config = dict(
    n_layer=16,
    d_model=256,
    n_head=4,
    n_kv_head=4,
    head_dim=64,
    d_mlp=1024,
    vocab_size=8192,
    activation='quick_gelu',
    norm='layernorm',
    norm_place='pre',
    norm_eps=1e-05,
    positions='alibi',
    qk_norm=False,
    attn_scale=0.125,
    bias='all',
    tie_embeddings=True,
    parallel_block=False,
    init='normal',
    init_std_qkv=0.0312,
    init_std_o=0.00555,
    init_std_up=0.0312,
    init_std_down=0.00555,
    optimizer='muon_variant',
    lr=0.0116,
    lr_mult_o=4.0,
    beta1=0.95,
    lr_head=0.00495,
    warmup_steps=200,
    schedule='wsd',
    decay_fraction=0.917,
    decay_shape='linear',
    final_lr_fraction=0.05,
    batch_tokens=32768,
    seq_len=256,
    doc_mask=True,
    train_tokens=329000000,
    steps=10041,
    dataset='wikipedia_en',
)
Each number is 500 + 25 x the weight over its row's rms, rounded and kept within 0 to 999. Layers, rows and columns count from 0. Numbers have three digits each. The size before them is the row's rms in percent of the matrix's.

# layer 13 MLP down, 256x1024, rms 0.0937, rows 0-50, columns 256-383
098:468532476452549497476514495492475519541543507515504480441476525500531475470466551488479479506456518486536580469509462438490499504493499497509475513476501541505510466464498509537549490517504527491567512480508454478487472511494469451508485484503512504521509520492499498531506486466492467525532499486525475498515517475515464525503505490517444503504473504495540501501507480471564515491470
182:511491485503496509498473471498445535493489526499466425500483504536490443461536499483495517508463502511490534491513507530504457522517498503504490488476516526490531500473473465513503425469500425497458479490476505511510540521506474474495536513474468462510486489507545512466526503505502489483488471484464481460527457485460492492496454500523482527477500539487504507473493529476467530491510
095:475493469487476488466532482513490510517477482504468489482528525451495525505470534517482447528488500520453550551498469525512500512539523492490452494490477511436470502500503481510478519477504481511486520489517489456527477503506457553546491472485496534494488516511512531529507530479495517476464484486484522506500493467501520524497495528464518516497456525496520529500498536526515494460483
099:473469489488507499500433446514451507500493503510503483524518511500538455502538457527531516514523507483495507479468494458494502516532496545561480492514520466477571483503512524526503492497516494542499512501539507444439411536493508497465541548467497495530535490517523530491511494532531503495452494462491494529486467524472531472468477480470536500509472487535518481483470472520509499473465
096:506476489512478508535510554486434478465481511489514516517520508506527532499567482497509458510504534495511503520457527504513517499524473501476495481504533483508471481525476507487477503510484466504472481461527530497480484482509527506480502499524494470533479505510558515510509501491471516493465507479462508550518512478490546502493518461502519524479501536447493504518492470478519483531535
099:537450502502564496531422486530506443485491495488486514513492494499512476478516509485519473449511523457485489527496499510525532498475520462510483540461536514498511498520469523516470509525475513512506543488506501478477464545515516510528542483488511486503497496523523514558418490512469479485511463498508446536479483470509515488455463514532543497492515536530486500491470510505475495481512
097:503446535482524557491469480493520478485549511566543496562479512542497506488503506524493538509459487465530527493524432468493481514532524488519497469527539482514526500515512468456526520474521509500530516525483529511509496535458477499430533525477476470508484512499524477465524493485464544472540471515539506518512514477516528457519483502506490491515540533483468533512478503446480515505508
096:489483515499545491485507523508518462512497481508504476494507523509520500517500529523547507480511531537520521496501527511487507487533496490483477567512492516525481529474470532548503478503493459525484543529509480506491460509482506523525518503485496536463479490535498504500534484496518490477468526530479522550528505530513468478491510507522520456504495531466507500534551477505519478514543
102:492434476484501491520495481533499519494525521497486456506471514500509515511524499553480472495521509516467516508501538489514541520481457457522521488502482437520478524506534487476467464536483503536526473493531483482500478473501525452501502462498491493478502493521491540489527521466544546522474523518521517465490478490514505500453497513475508541473539484517464549537482510518500488504512
097:502482515504501520472503471546466501485488506516452533554465493486498499545483508502494508449498472495523470507546443468516498516500478525497501513501477499471508506483524498513529496489529502547520472461569462488451481533561495489515513544464472469545487479469505464530493501508497478501505496464479519507490447512473486516547498485512481479514479452521522504462499528477496458533489
100:494458477518521493536498488513492469497502493453485564504501450484504459490471538537501511510479486489476480499510511521482516500482481473484456520520515472553491501509507520500505522496469491467498521509492485521478552455481487465521550547555492485434483515460493508466481477491507489475506513521509506511458519517454459477489451468460481458504474522532528448537491524480484521482526
102:492466517536504436480519491440474433470472495477492521523496526479519517494484488463477457513492523470522495520500509493471476466517518415487491526501502516460467489521518513470488497494512501469511525498516552534507477497459515506530526514523484496499506525489489488449568543516505525523501484499527447501539463502537515502480532514491504467471486476565490534480505537527508513504471
101:495498511483479531496469555557555495513560490525501485516483502490498494497472459478486471486482507509521500499479477470497492509538476467514443529460511522465489534449490501506471487522506512463501463515501520467529510447527548509451496496518501505503522494523542472490548522540483495508484499489490502509532474485493461487496543445529474443487509452488494495484498435477498460495506
098:552500505492517508524505466455534508522523515519512523468476499455517525482504546512501487479480490489480478533474453503509529506555491503484540502505488484479516510544447542464475448488473487469491525501511487507486504563526469442485476484519507482525531510503491469513495550467513492518511509548521513529479542514542506537513478499514466489485537519463495468497504524521465507552508
095:496512461532500503464513502498452470492474461493454464528490451504450496493501514467473525446505508517478480521493513462512480489469493457486537485534546505499499481466502477567536490464507514518506526533493489515476487505488530521504445456456490496497500502499542468524461471454506502499537555478494563541528489496512511491468541493467497510481516513497529533477489501489516527510471
097:501522479489510505514501509488521519511489480485477501551501483500536481479493504486548469547513522484461520506523503508513471512469500521540495515468525513513490529493517476472507511489493517498496504438503466521511541504512546487521484494512506539506527501518542494494443507525478471452460506521502466489473471480534470467497529496542493508533529507510486474491514431476509533522476
098:515513534531495502482479515492526517494520509497507486523525511508533513516477503482507449508504528532503460508509471539548521489501455460506487522487476475495493551457552469467539501470504498507479495483509505468580475498513522505458526534520495481465465508495523498526545513543477505526487482449511530537465521504471466480463475484492465491503484501502458492489496537438501499506492
097:538518504505477487527517509496467546532485486494473514520511512510498518507569463504480545517524530487465488508482502495481518490476575494483524465492487517520529530497517468511519535512494502460464480500448445448516549499497527466545456457504509503507459539519530509535506457508481532432499534474487466486491518482516533471490508484468525471503499500503476505500486503506527442499517
100:483520489495526523520452450532492504535482491497488481497512492503503457508497506468525498491478522471486502483478495522511539486501488509508503465519510484475453473423509537488486485484532503521533528484504498510441498509489519461455482494520483486487474468512514507524487508517493503487497534470529485473475519568490502481474501501480508491441472520513499492452516506507507492532501
096:451496538512513476444483528469456492493480496535468504546497534466534488508502508512461496503468543465495482466493488498444521475505510506481551493510476466532532515500487473471490525481471512523499478518518527516464505508517530484530494506495513504512484516543464573519500488498518447488496534497476530516475478491433498501494533497513487525456515531513521539538517506497510492481507
090:540485490499522484479517488476519490521539500526533498487512515503488523477512527486474410483517465529460464502486499434511471508470469537445496530512496496485554486528547481470513542511545516560504514492545471510501486481508528498564507528488524501474481479517475489508490495486485532450506491498504507507504546467462524496491520500459539459530472511520522477518456497482470509497492
101:515466478484490527516468490528480469523510526561497492499503511536509494500507510523505453479514501499487530456481490516482501458493524454500483503523518518486447469508501420470469535507547509501518492490504489509509513485512532493459528488494528499490548518490476489488471509482519509535449479503532452531452519497548460500501450477549469468509494508490500539507468480491505524475467
096:477488413502502539529476478534486505513513505535535530525506514519486445512520487516516456454461478512494472477471497458497498506494449462551487482524492532462522439511530488531497478480530521430529489530523487493508519543493512497490489504480499474528476498507535516496476507535508498492514501468477515496526509492491491514472496532459489513504521453488497466515486491477528529473484
100:494460518501467502533491523486512487479510459497515501507512490496493497524491528491518504505503492477518497503510489542504449533499550490437454470486512498509478473520480507509489493493520491499492506527500521496499502499479497460449531470468522484537478479463486473462531492541520488483467498523552499495483517495514530520493486496475501454461518519495523514535493526501451472541491
104:515572517507530524535560491457483501471534458500492463467490535512512537464521463526504490538493522484441515530505454516466550512502465447493519496472472494491504495507528441529508511487478476460490476478508524471525506463512498484527480491481518535471520515508455509519514481475488540521474461514499544527499444523543487460449498486501534494475468483502479529494483527471485515499522
099:468505507494534496512511532477507513478488548505498501514529486498499539478480527494441517448439508483539493526469503476505484488454512539504543519530476485500525494494523502471541499481520473567508495502509454527493491501515500542440538551517477493447502518500457523516467492488524477506523487492540487502468485470524541496526523466462535501515499507509449474476493482457517493527519
097:473507477490499465562515516532516517518483479509522460513521501501473481523513508521529495506473504525526489533493524489456481496488540498479500500538472519478521484555478506523560482502505481524507482524464540519501527500514480515529502541469481509517552480517489464507504524508525531511505464493537533517515490469521474558485522500484475524489566486477468496491529518449539534462483
104:468453477508506470527527487490463515497526512494559471502514491504516488487444515516480519502515471505478526488526523493463463490523512538498507508482471450494497505493414539460502462491490456503530482511495510523499510475513491480490517497539476490512498486497547511496560488474518494537485484463490471519567498563488462522448524528480516521556514499489546522488544518485481512544474
101:545511521511508455494485433506557483494485508529463539455484511474534535497502465490489506492498543510483497553510496516513513487466464528415513524508542472465501513477519514523495492521497461439542506496487537493536543519493502505531495517442506520531503477525470497471532552455511505522494506526452521504529504503506495540533468508478544498536477491493508497481533515492522523557501
098:488522505538511510493488488494508477482494425467464461500497543438505542468481526516493487503469501534499477489524488464523487503495500519523500530515478501541515472463498499503482512480449500525515480485530486470539529488463491501501509524485480497489481528508549510511490497499531494496477524552496469493522473541491515478540491489515513511455503536499481483514512508477524489518521
099:493489471485515541484510500515482535507553560530547507485480543518469455475488478564500555539508539499525524495513501529480493490453509470482507488522528514513464487492544487469490510474483500483480466464488491458481487473516496503473466489508459511592499520504504522499504476493485534498479510510525522487517528554446505448510529508544462542493515515471498505524543512460457486487423
097:449482510536538467513516500497464483500482511573513497458523494523490496504490476515503463532524524501491502504528513522523470515497521528510550535468467497498486531476500510519488451497480458529505519485503515517478497453488494510509508503491505481543483444525472526533545482504502507532493525525508482465498496531526529492542517469480541498457483507463493522523440497495484477512517
100:529501503456490489540514539529515470530483451462488522466479457531490515488525498504477457501497493492494486500536488520494526501498530577400482521493510526500504517479516522514548497502524497557488516479505476513491465515485479495455449522533558505503546488486492469507502504460498482467494503506521489513472480498521492525468498526472467468531572481529514486480455537474496481541460
104:517457500461510550523528494497521476526547490498475501498554518497507476495517496523508507512488508469528559494544494465504541487527503511541520474505501491545483532491524439485501498528536463480490472494468456510466503501539447446463506496508498529502480522506487505488475514515484478476450496512501558511484525492447503533516519543526501493498541511541509485493510501496501520469515
100:474512502514499469512518488505533507492483537483470523512499513497502499504514515530508502524520483481500494478493499492500457489511485498532514503508486501475521494537525507511538481514524462497489516540490479525475499534526465480505516478508475479488506469486537501503516464510475501486481499477467526505480462510486513543490488499479513520473465477514508521514493519500488506524443
095:517487502522477478483462496515505465459482511537474502529486472480497475469526471477452476462530447523484492530479474496519532487476532501497552488540571499478502476518503505501550534533540536510496507486515523546478515523470492500496508527470523523508529504519502472518468503499469466501523511565471452527476510474508488556505508499527462482516492524505478522521540536504492516492464
103:499483538497487518487504517523505471513506501496487519513588532514471527542512487505485524490479553511445497462537482533471506507496483448487509486505524521503493486496472510475471503467535536460458512525515490487537510456527498506498483490517521484458472495498492507529498518551502481512474558502496538526494523508538511503476492507538499519478485499480477488513470484497484538498495
101:479517552498490460493524505506491503493486502516484484457520464485515475527495489518503501555520519503522529497542523501498474528506477505523489530479523544494492471469485519520484467500504490520495494493503508489479554496531503454484468510495467484498537507542523525510498485500528503491527459484466481491460493494493528544496509509483519500485530489521549466528530465543494529512490
097:476482535511472505488501502498490548505466460496493562530541468461499471481512517525494499495508486484482432531512523538494494493544524458542483485554535498505479470487493532480504500471500506494533526480507512495478467491505498479533478513508471488533482532492517487535539531533497478502504444486507468494558489501491518491503506495501454514492490466488452500542497449493515496543480
103:503487523508484470503509491503526484472536492500499483496488481504505512508486512530532479492460488506498476520489488507531497471457520531486517507477498519501537494476519498465481481503480567494474493513452475497543556499463491475505510514510488484464497484534485491505468478470493540507539477520511494477495509506503518502498469483483499514446521522511454529476522480480463518476494
097:497520522494453486533508530496505454491476498519490531519498499501445500487466530506503481482519545473487530472504523466565510531473479479541488526482491527453504470498488497473469476493501455487511523509520504503480512523528494492525503488478478515504506473479542500518531507512529506508514513511526521489468525499480512498517516464441501503489493490508459484500501498499487486506514
099:522474431517476542479504500467539501497535452492485495499475506558518461478491445485493525513534480508487509517512507486504488489465515531513524468505463491472533521536512535529504492467523503499530449507513494494488491513503483497522504508533506475504486520494469521502500515463514507489509522466465491484514475509508507480498482548521489496466517477557477508532457530531544494499470
107:491501493493538463502567500534516477500500506468465501451549460519563513466512486516515434503520465527489509477465523523545472466505534523467494500482492485553480499497492516495535488491466513529509551474503511531542451501514511497518483507490487535482519509515467502515514471510503536518455520470509500480521450477501504526516476520489528532494489487473503475499525493507517503524490
101:519530508495481516497537465479496483523508513569502506484501496523469484513550539473488529530508503474471491506454513500511485476481492500488516494487486528542518553489475486512521458475492515518502524527523487503452503481527457472491474495479508519495489481527525557520457480513480503477467479488569484494488476519534521473535510516507509473478499462494509494528530478531477515528513
099:523501545476475492517492466487545495484489533469500513482499503461503465487518528481481507472542460493502507516527527512500504469489509556497479502525478479540528492488475498496516494457470538488453477493508539528445476503503518549566485463492479502491512477519518448464459517429510513478512508508513499513550519505503513496498527494519432481480530495505491516492473524508509507507501
101:533491525512500490521506562520500482445517491531556463545522511496515480500494501482521494464512467500477504468507484499536521518512501530520487476504494505515503481463501510498478458477501477528496488494465515500535502527468478476475515470495510506487510504543504538472446493514452507502514459465502474487562511467500468513504518481500522517487510520514528481504450484487505510513520
101:467499476494498527502510500507487466464475541527504500512479486527488514482530491433483435472531502543452507532507524505515510502521507503497525501517516505474481490535526548475471461508531531467463512460534500465484535479503504525501466500544512521472504497492496526469508508514508475519502481484494486489477454434513505472500543506501522484513517492563496490496480451559536503527514
099:530479538462515523515512502474487486524516522508563505517527575518469494491446502529499478525486487489488472510484481493490502499513460461495487493514511479476536517467502553512485474511452500500509509468469493476496533491483513513510535474509518505500483509525505472493525533504499505509502514486484462498517495469477500474459485508543451457491508491466485509449491537509467542495505
097:494514478486572460511518479513490536511490504482532545491513475520466525499494480535507511510507473512514508532498453470520532448476556483498479498498530571525496510481459494552510519509494448496503515517511496543488487463541490517503466523451482465506479521518471470478541509500470504514518458484486521512523475470502510473498493482506456493506486515563477528522480539514486476480514
100:489470532498504489474513549537492524505522524479537452525514497490507489512472520499485453503513498519489513431512469525540530417485496501478492551480508468508466515487474475543518532486534537506489485531486473509539527529498521522463523480482498471515532513514521525514483486500514503470488502484512498562486507508513484535482509500532514504495493531512490512476494503475460499476533
100:519512510517489521488476516524486515460536507492515492525474527504531501511488496483468499456483492514515462468473556476445495476486512480505486540511487515541503500486519524480499493524540489524495486495493537508500496473462528452496503483493533532534508520495493583514532478498476496482500443489458494479474487488477510488515523491504490505476435512488455491542494525474511496524509